config.toml
n_layer = 12
norm_place = "pre"
rope_fraction = 1.0
tie_embeddings = false
init_std_up = 0.101
warmup_steps = 200
decay_shape = "linear"
final_lr_fraction = 0.05
Each number is 500 + 50 x the weight over its row's rms, rounded and kept within 0 to 999. Layers, rows and columns count from 0. Numbers have three digits each. The size before them is the row's rms in percent of the matrix's.

# up: layer 8 MLP up, 512x128, rms 0.271, rows 404-434, columns 0-63
# down: layer 8 MLP down (transposed), 512x128, rms 0.246, rows 404-434, columns 0-63
# gate: layer 8 MLP gate, 512x128, rms 0.268, rows 405-435, columns 0-63
up404 110:525486479524512510501562477618530477522526426486442522417455465516603478499448426546486512559491559501469511582483415479556413572481440507472490441480474490499456527450583487452521546419536473
down404 100:492379470478544493473567553556478529486424513518548441514528474432421571417495480505530471509442490510536554572505492499544585592521417480612507521499497449518445482483442530599463421494419470
gate405 102:489401404481474558470452444470446442482521522482572545557419461431641446446497593452561430514490481552562496434532506510459543504520512541444489525469482519383480429597543569457527414492507576
up405 108:552564423442536515522524422550523500488499579460510551453437460495486386464508568541547437484464471498582470499525441496512459500463525538545532626484536456449536551470584532537565523479448469
down405 107:523454555535560526511551497412526503478524474527392515481511506537593518525495529502486504418416520466400512448407448566491566541506498458499665595547452431463515485402500504487536507511504568
gate406 087:546526559529519542430388480598520538540401551471471562499562503505425448451548516519553535463592437490469541502529486581572486490606635575463546539435541480438463434450428486566515454544582538
up406 096:500408501533535528553486556513464505451498544585465462454598582511490478475467484514465451521467537441496523539468497603452480439426538468494493517506482482550454567362457504497557590493518532
down406 090:469509541422518471453476514572536585530514458500570478560345476498560579435451494427517553527481582506524460436522434573534464492518542555469562429436505482469555489539560410508421461487525592
gate407 102:536546508553582464451461491489506398464507354518460507523509466550569548492513616443542478570573434557477486518459473427536602377490502483555521571438459609530508565431542421570586491540502492
up407 104:462477493530487472560502459447425404524431573493512528455499479428544490438453485507505557489493492480492478462464525538481504578536570395436548535598429447464392510433469487524409539531563552
down407 102:515481486482427539428421567477546624519487456486590421498459599473529487464647500544504572494515538470576420554463495581413564429460488530499396493411578465563606474535542503468551494568433443
gate408 091:557500434577503515513557508522448434504473419499475504532428485599466432579423461536483527433543465567474525496523463441543471559489508420512506463486420491541552550487567469403442463481503467
up408 099:561528453471509470566499457548484480496457406487402520495435500569493515591499522535582449486546499417556466374499512480483543541534492430489498558478459501607516588501494431545568491418470538
down408 087:531467531507533512502515508386648532467429586486510521575475475511488522499510523491551580581566550508492448501435507524412580517577564489523538472428513475489455651496520491481447586414533487
gate409 099:543469514502478454525431533513429533554438492521404529455584555544534574514502492574603554434523508564562564396563441486438431518523502586548512488505527487415447547488471442490448480533522492
up409 094:456505526448566496469470499497452431394484496541467492567536507429422481448558510532442467523515450420509451487379484511515440506457435570484537360500503426526532514529498515520577550463459455
down409 097:518510496573448429539499529533414571508372544497491521448485443520554630479540501481458491509516441479477501479547429519534516468486482511584417440425493533422499508525493560503374462583551507
gate410 093:418514493490473482609634604489519409480482453476560511546521490522544482442500563457426476421648402496559618540620498471472513573548554495525528551523429498485538409513474507561487494534490480
up410 090:550474484465458398546524484488505468543433438435554421544420498531495513553404546571544533515458575472470551504461512448412466418493496443573456576514508520480407551476469478318537491549466484
down410 094:540445505511475360548567532524557436471580375532474542409486459539542443422434534412429484483395527538442472479455471495507467541429541464555480424473585437590524595440533509481488494477565431
gate411 085:579487508454469417602466502514530484511570501492473516396482420494515513537595615554534519521570514511496403460524466473475523521492432486468535495510401500563491502411506489587495529466491525
up411 089:589484432476508444541515547505570548518542409481430561559541459508524475450407406428526411488579461410525429676501534379530494479480486533546530510572539504506569502408521485530486623480475483
down411 092:635471499534590530504514457505505434473470506545493440499552468507434556463512498482533501536505488450508358470475512566457557476448456464579448523591568506493533584560526556604493537423458469
gate412 106:478407526571493376454483551529499521512538556415490497479523524518495410546560524578518492544479483555409417564499492497597462452516484490495411428493566456445475452494460431438537442422424520
up412 107:531537497532531548536525521515492543497500556433476532534510481573491550442403603559591472568531526495508495537589485450517447471504520564389497482529469574509523585469575537518397439502576486
down412 111:535443516518502535613558407521506453505473417536458523565579542494469505444547475535500504542537554470512494440527438552405477439536533444514514516487459517634561479389514445493435401491459540
gate413 099:503405506451522621510443517533529490628495457443478508499483518534502568528546423418463433466395367542471482457502556498455515551477501468493522512500536451499462501410511469605483490540522555
up413 107:498528559507576549493497320558418514418517397570484527554558425484413506490533513433523436487428508480501432487446444521481561464477521474486480560408503558484553414512577572512477553450480470
down413 101:455456545472519543602513515569581532537499496463452545436488512518508492538579615555500427448466447428437476529478530483553497512538578538537476551475551411464435434461562609603526561510488460
gate414 105:619452506505523565416444524466468518516532549424462523505449500565448380587481468479504424501504528502477511420440496486550561494494524400559478488585485498501533567542433581533548513433536559
up414 106:521454489541454510527569560518498444518456445445492448501527434513422559388515503534520545387419483453542464557470500532473493458537537534526461441388447526546457577553374480497421505484575433
down414 102:493501454558479582510565533470495498523432469572470416524465501478472444564548450559539497439522561487515495600521477490483359492497475541500441431526548565453538540435442489529506484568478460
gate415 095:540509410449409414456434463472526466443524341540468582501498470536522500550427424385471565491497427487445567504536503486403545487461501532497537532516606558557538517444530428463475537553542459
up415 088:478536457606424542503628498532534505389461548446456444443500570475501518435536505504502499514508440456465541528513463446441464509644380518513426515508503545475561539491483506580525587485511484
down415 093:528415508533516582566520525520446598556465478440552522566477554445495517434452483435347577511487533420423487517419532494532572477499517513460512545521427540552583553527561557432542501540464503
gate416 089:615466491554449435481437508503449483418427512547454506501534450534575485568525558462449436450609541488534409401541498517496515475552561552421507530605463563424460458532448549458592439486493617
up416 090:522533460527494586473641500500498548488475477528588528489393514505478479527466482476449575579465502446484582401577476523539544444520457481387430557501388539365527519510460501511452482533503453
down416 095:511548489539442546391428492478447507552475540416549486485574431526372462474504536435561506472522596540470484526510541511527486600462385439495397538495536471496516498570510471514440561463502488
gate417 102:531511415450495627572500558505455471455549454490480469506532590507611497487531528480561413575510410469336501549483553506586507503523472583576483463482560464458523539484501544511506582442559502
up417 103:497451410500524549522436534489558498474413481460560550587438566542468499488433504461555523539496461507454528525478493549548586470547537468511513472553515436479412486496410494525533484529465517
down417 098:527497480531538483488495378574522528428504546455573599578480501601586516470499536416516536575587532523480493499534557538541488472452537479434535456554569505464553609465447533537456464475508460
gate418 111:546420484425539502496495458478495462511444390491500553484550493439503483550583503523458444426497587549614405497514648499581518467523558554455521529457462575426555539516460422546492550547561547
up418 106:463547446380462455539572520423497534487477443460559507487554565525530553459520487607438573504488509455518572449613527577450435457565554599501455531521445504420416458529547504487527511485544612
down418 106:489483529507507442531570508439609527461417536487431431511433493486455599409541535503501498392597558507470453494565471416463440428615507514517395569474519504534512502497424443543438596499398476
gate419 091:523478499420444452562459515469447458553599480431373535560521551525462509422451513428532432482430469484492560499506496506505519511593523534531480495498510517538481454497475460507461573470471549
up419 091:563437608461548506469575511525540499518446429491541543406452450528376450502585551617435513487526518469536497480477578372486448517513401410426528442450605539541456488481459468452412517516511599
down419 092:579490433561589543482419493482507570514398485555465469467503499479493499499499527452457480484476528441466433451519496576554454599474527502552547512493522383396447506416512583487533615454637425
gate420 095:523574456501532507507511450464489574484500523496469529491492447482514450452505478350537436540495549574656437652487505591472457472591498527555442483611429605423520477469570436479502381530485481
up420 100:519536497453482573534554514356547512489489447450505439506502489587524575492489504545469494492525614543613517518500538524510464556381565470529480492385549476478509472472433503560524463545480491
down420 096:480453455522505550465526446530524516530462481518518486517555428496468473483482500477498454492492442443483538458496559525504475431598565593524526591540518539482488444528599566422427565482480564
gate421 092:480518500501603519479516503456482528482527639527496550476477518461403532459546467513505538562588409473526521459528536510555525532564497439480516530416544422477478401506550542446577408502465434
up421 096:531402518511478458454399481517508473496450471499546449510479524482529458418474492470476427453430493510464454545520537522399457562522519525404457508536482474533475567456492410593490543432468517
down421 101:585586421567542365539514437490465465595507458484429514520515534554562473576481472469400442445535579460456490555380453476507474528524461462573471480572529464531469421520506489527424484449550485
gate422 096:531449474458498451472556425559484517521457597535576475496432557570519427433538524463375566486575472517543484499522471514401508515420462523572465527512419485454523538458433526585487487492459559
up422 094:415507657488502532483414608549516541464457417536530512496523451509570577467472489534524460501387522575567471473401461533469519474495597467511516447495501504483401502489493538489475530437395523
down422 096:452542530435438506553446511635521368418510429466516554566551493454430585478504445486647523481472393483586565489534539477439475461475533511397458582507580506486529464466536539480556503438537458
gate423 103:495603537528470539489507446551536528505555617460580519471539474585560472444516526419503498423454461503513471475469436479464508498622500551523507483556524469531485460446504506528479520483421501
up423 096:488541514567492552572520608499577447537489521489515449484475567551465536440511532562435561467625484512512492457519597456548499463500536446495512578476453464484503568465738432484505502597498486
down423 099:500478437523519383431439479467474469513504437483532506402459496490411548506397454596519582512558488560467467498522566417519419509479505487463553513440491465501509471536483452440477430499467482
gate424 100:445549465395491526559583469507427532526527500497479412500553470545559480505455480450573412612394490558408515438452582511559495545509449499488519518443525517522562467435501511450443536524524459
up424 103:415586535525536486512485436629580523492519442531496562513532414563555542480527549520489474473503541560473444531471462528408463490514468536502497462493474478500419579503468534433463480610543511
down424 102:520470423539516461525435602486546527597542532531572528536572495460466559501513398478552477564467512612543519447533484437508493567441574454479515463461494439560496520447623481532525530501498491
gate425 102:582434414504582486507525525461529545535560484559427506574457536579555499478500478510599409525527453493459483486501490492435427489510515534483494488476545482514500576455477539514506515520514527
up425 107:544509436538497469528478570555563459517493617518479604486542436453380507459573424489512435479442424581536495494513514497418544581556495437503476532490489470555435535486489445457535510494496464
down425 105:474533553431542502447481510457596559523498517444609496557441509471483443506465530514572408458533591475572553494450536498554561462455524485548463604537448514480501538525567511509458527485572549
gate426 115:499414513549426489417470508554513422430497557500467554516472490424518493467494535552488525495455483537478494560508436461568478457469393513514497492438437466496508536543486500470627473571499478
up426 111:498500430546541410465415550474538559551568488532416538586437515533488479503496482498437463538521536529535460492609506433468477417497485567482481532518534523369604570482482466501558521461608508
down426 107:482464509533473472606532506486499596554536507422579520547501396482468482587448478498625448485578484557538528521427527518452572490511546529523409526570391548418482492503538471463506563517489573
gate427 093:492415566528490475602401593559473438535470426509502509435532516603421521485513532585518508523457522413451548483489433461394487519491562592486465537492441524435543514483436556499493563509478483
up427 094:517583424523456591512451515438556474441506426442443596507482430557597489444473510501455527602478484554482472462524476526562460377511433502476487511499559463447499502501439561464506464491570496
down427 096:457512482447488591519633518537468516500478463392421436485448568410530528492497410536420503525505418513555564545543421471489486496517408360486585495404471423517517552540419492510565532553443534
gate428 102:464515428458483545476517428514451544514500494550575460518479526477465514503496503469493445461490488496598597562485507493385450482484525509562462506476562587525511444481476575493484418515460470
up428 096:453462477470546512523512552477503556455454512529478461454590456433472494604490438461554561477527542534470431511481538518461488404470523509562458547511501563341504447489485466406437480429452499
down428 098:499394563543482574461548496451432468494569499471557532526521487429446407480514465493554580505548604464496492574432550530500517488451522512504446514437440535562489467405659439528562506523483481
gate429 096:614531549479534451483570583448533444416486535578442527523498501590476504418445502464462455594562571572596508565523532468534531466420548479493450507499565568544489542469475462595532539476442404
up429 098:563483559526502578441477515458497522517478539611523514570528459571557541430408506483613478458522506460525524586512438519560575496476526553527509456481535593507506565552562491555451445523540438
down429 096:479428517487568465564461454452483484543570428398515531447537448527600446443537516511503559448542482415403621545547553446519561478434567444489486485596553468575436480390471523452400551561495521
gate430 092:512473476490469533557486477535494502589499421434470566520496483558459524528526462519513391434529396526497523413572452607584540440468471611540425495528514489537572480485463490495528560562482499
up430 098:510426553501370460570417522489515551551491504581410463518503477528579621603531446493401490515527473470490541500511369520486442405532514497531545482576440569546521578510487557490493493479488477
down430 090:418476486529509415430517376485538494463514562456558508524539467518469438473480437557550596437528501596530564541509515543468465508508483459516492483541431518527512559433505474459520442427410426
gate431 103:480500479532541481600443477600608532509509610437470486498428488409455480445408519483562546508530431492554361459473428563462458479441499484509399482477506447476474498468471445575468483460556593
up431 096:479477560465512548572476560585418566510540482490590437508501478510552563444486595479412492466533509587457511541502471602457523499529508569401483450538542487484498454516558537518464449474550540
down431 102:430498502504497476497555520465533560399482457528530515501491453557507564497536574544453541496414569590576532500476503513412488580483543579507524574541497542499564533508529393400525412488556518
gate432 101:463428477409521384598475459519510595494450472528413551492632485485490527521508498538501551536556518543523444505473476506417524560473578494480589448527461468533469498521472463499424545517478501
up432 104:505405655553482520516468460510512537475389557548564501497618564522537423524490525567496526495543403534510444487451489508436530493500438443534439494545507498544557536540531474508435484428496523
down432 097:509486424568499542472588545466460438473648542512432584496468475553466527483536518457481444554529558465547539529547502459422516402534534480488480554379474535481558531489549422541464425473462586
gate433 100:503546456413560407513508481534518487549473588462504510476478630535474536449563496458493487503556426475450455490474527439600501429450462506476517534452517444514475539472509582502530442591475523
up433 104:476571491510424559449576520480552478577480492507576561624481496572399533431503528473598464517354467452476584472449455463510545549499497536544502395475531454471503442394531549542466512524513443
down433 107:599492522496603420482513469535490427471639595438406550447465502595471466441468549568508535514512569537469488447537480517468604476550551543486597473457496469502574494511496472441483471532486483
gate434 108:453494523458469495582465483530516517536560542521456424464488548513476469553514493495549492520473497540409544511317522511589462516495449578510452483454481449501453538463485481507484443546387461
up434 105:458489571462556466550505427494399502479482464507465447491476472481577637527375484429477490473490436570593571486566496497557453497540512522456550566544550552463477523532487573560520549443538422
down434 109:432425488509483423576427488627491508552433526477494502503477425526566505425528544505541460502507565416428494520556498520523464547530574444480546506520563548429544547478599515432505473419506549
gate435 103:516447549441493452355506525522523515555444511548533566441576514387430437432477460452425545581465485494426464524497480506509489509568468462456505457584467540344459510565488500513547471488604534